Weights of a small GPT-style language model, trained from scratch on English Wikipedia.
Size: 15 layers, width 160, 2 heads of 64, MLP 640 SwiGLU, vocabulary 8192, 11.3M parameters.
Each number is 128 + 24 x the weight over the matrix's rms, rounded and kept within 0 to 255. Layers, rows and columns count from 0. Numbers have three digits each.

# layer 2 MLP gate, 640x160, rms 0.175, rows 206-233, columns 64-95
159147112122100156078126081113093118147140112116065107126085131096106125112113121139137129083098
144170105142120149112177118130131146155117113110159126111176156141109123111117095099116150152175
121105086119129137108113159102132104183167137124134143132140179129167150142118080120127099138078
116115148131142104122111151137115167148173116199149172133157127118141150090150137145126134147095
120153136098131146138114181129105135117161116098126086124115115102143135141099120125142138122140
144106135137071150157109145150153084141131123077155135141110110084106110117152084115117154094136
156107108123091115139126120105128102109162102161116125168145162139161142108138163147156152129105
118146111142107138138132155129132134117114078164148123155140123117107138136137119147132162064112
157111167144134135094133076136148161144149132138108143122168135116119116112134089150098136145112
122114118123131107127130133082135127108088142112109145118156097114098102139097137162150132142110
160120097083191107098146145167135103149108096108091149154132124161148163135109085165145134149139
136149127114162156127149122122141114108115082117109113166131158152149146124123131097111094147114
124104130132107158112102136160117144165186112151113131079115151122142077099135158169151150111095
131166152128119108186134090145138108161122088153144156124138129064102114143133163130144115126089
113158094122114128120128144117127107164147134170121092175110123149121139065104127187168116129164
143157132148142091160139104150153089144152121098132124106129098100111138156105091130097154151158
165131081099124109120109144151132136132098115079156122102148135064109107184115132106164161106083
138095139098128114127144119120109135156089127158152126121187108151120163100123139124135143182124
100144098152163120134112174138122158111130145112163084130088149092161121113106142113142168135119
112125147153094096126133150130136101123106122134180094106141127135135162126120127136145107120157
144095149152127167148101079056147123142124159120116084104123130129184112146120150151146130093114
129152171134130107121130124161121131157135089133100123135118138145142112154147132151147159138141
129158129155113116148118107135125124102122123110162111137138121142165145073113121151108136136169
154109110107124173115082113115097116143114079133133133123084143119143074138140147076171116137103
132120141154128129146137141113098130148123119129120119085136081145151094141142120143147153104145
167116148094121136153145136172142123133118143118136124129111143162117152127132072118117141140150
151141157131089148138122122115132125096147144129132180133138112133177146115132089141090134119118
133094108136141098115099144082112132097109138168123142179133117170159117170148128116136135117134
# layer 2 MLP up, 640x160, rms 0.186, rows 206-233, columns 64-95
100144136097143148188161108145150125129123148133157161114133090139132105138075101124152131108157
143122148142102163134105095134140147062164097167151137185121144083082105150146074141089115107129
113156094140124080128099105147122140108142136120136150077120090133110102098135139141123094104121
165122124127117114146092113144115135190083096144153134121088095084098085126106106065132100118118
141142125113177143140123145122113093111134118133137122137101097124073173141099139119157134175097
124083134171119170069119152173114167104152123162130170095123136144146136141119118111117117141148
157138183120149136134075111121068141087101133144103117111139111061117080138123145141132166139112
118119124097090126136154102111161114100148157113097106139145128153147156133167158130172115138123
163094135111149119098111139138158104135085132123154162120134100138130164118116104109130159135126
148130171122131129069142093123115120142131104146155125127085133123114122130133094130117106128107
128105100136120170132101148143097138140130134117127151164147167136156102110115148118199135139118
095144183116117127097132080101103129139152159126131138133129118194055124119145184088155119144093
123131128146171118100103147105125123150115118094183150137136145128146093100143143081123079084173
101165100115182167134101159128157133126151133136105110130135116139148125106118125107140141115141
109075109142125140137167147151105148136155148163136146120111127156140103089132138128170109104124
135093123104119114122105131112101188109140152168133098151129152138119088091132104085077114100122
141171101142148108160133160186085186104129120141112150148116120135136118145143136146147146118119
111084133132135101131145094147129096131127128153135099143171141089127123142163117146134097152110
165108113078100137121145144168099165069115151100130139114129141140104146144129133095099150180099
124123175141142120131110101112139098136131087163157090137175120126065108150112148127167099144159
132144118126096107111103159121073104133149086118145197108123115145083173132122135121052121108090
119165171127106153131152107112133151164141117120113102175161127112099105131138131113080103137126
135089148117131153120113161106160127136101135139129159116115087132138114127132100116125134140126
125129122165140117136154147138178136170132134146148132113126184102112101087156131105139138103110
111146114108103130082120078137131076106109133151132149130121146125117116169126147131128085085123
146181060147078141155143120136160100122108114190107100085134187112155162121123185080149145111122
116151126122122135098140109115139115131127130126131142068105142111111149140084089127093077130142
107124112111123144109122132141119093143147157108142134111085105111138100131104127115122117129166
# layer 2 MLP down (transposed), 640x160, rms 0.175, rows 206-232, columns 64-95
169137086176134117137133128158139129123124105140141124163121158148129120169158096154147123138118
143120107115142154109170118113115119123116130110151159087131141121113111126094124107131122149136
119122122102101121094115122155151136113096114200103156159122108140098092144116124133122132125128
113138134094127118131106138120153053082144120089155120139158096131177109166103118155136137136148
145145116128109139136152143155135139094091105137123117103143113117125144129130120119191155130108
122158091146125122110203156110148147157107147174151113165113146135147109091158156179154145102116
132164162106154127125151137105182131148169133127102077111122116120087111173109134153129162135135
130144132140136123101133162073156146116104097115116109137163144123108169132151068118094148151157
139140088123113173113153127145126129125097081119097163080113132132151078146112142087139118131128
122108141083111162164111118127132138120122125111154130127109133164115100050140118119131162108109
095104111146144085157145084117137143103145176093121124136062098152089149141128112158111120124149
128163173132133194136156098147144148103093114121111124171132141210102116110120126117113139143120
138121133117107157108069118149150141147097093157165117087144103063185152127110137113105123189146
150099152143155154122160126199134098118111124157112112135147111118142152151114174120114176111091
110099130145141124103145117119097144157143123109138124140093107128157123103072158118184183134128
117094097095084129123117106110115175106127088070104157134129113133152057095114103118156119155145
113132100102135135181111172146143074150158102126150145126146155116125142168134169167138139111149
115138135086133118091108151115099136091134122088123149142128117165116127138131118147149147132117
128121134141119117111117109077149154104133112094162137146141173120116208116055125124137132097147
102151117169129095150157146139148112110104124143106105103148121128151136150107135135135103161119
159135126052147127103145155132153145086129065156140118150159143138108131169078180155107141155063
124099122144126124142097115121132117122123127126161129113170142114117137120114142131140091126160
135120150127167174097111125168126145150153100140127155200086102141133104122109133122098134096105
111101156163141169136131120110117138155089115157097117104134113071151138137123130108143137121185
132099139124122135145122135145128124113115112112136131122129139133153129108135106134117144130113
191130117091132193119135142171143126093129111139101144145158154119180109107125120131143127106159
126113117137136140115124166124129106172129152126164131127151125120105094138122090135132126103117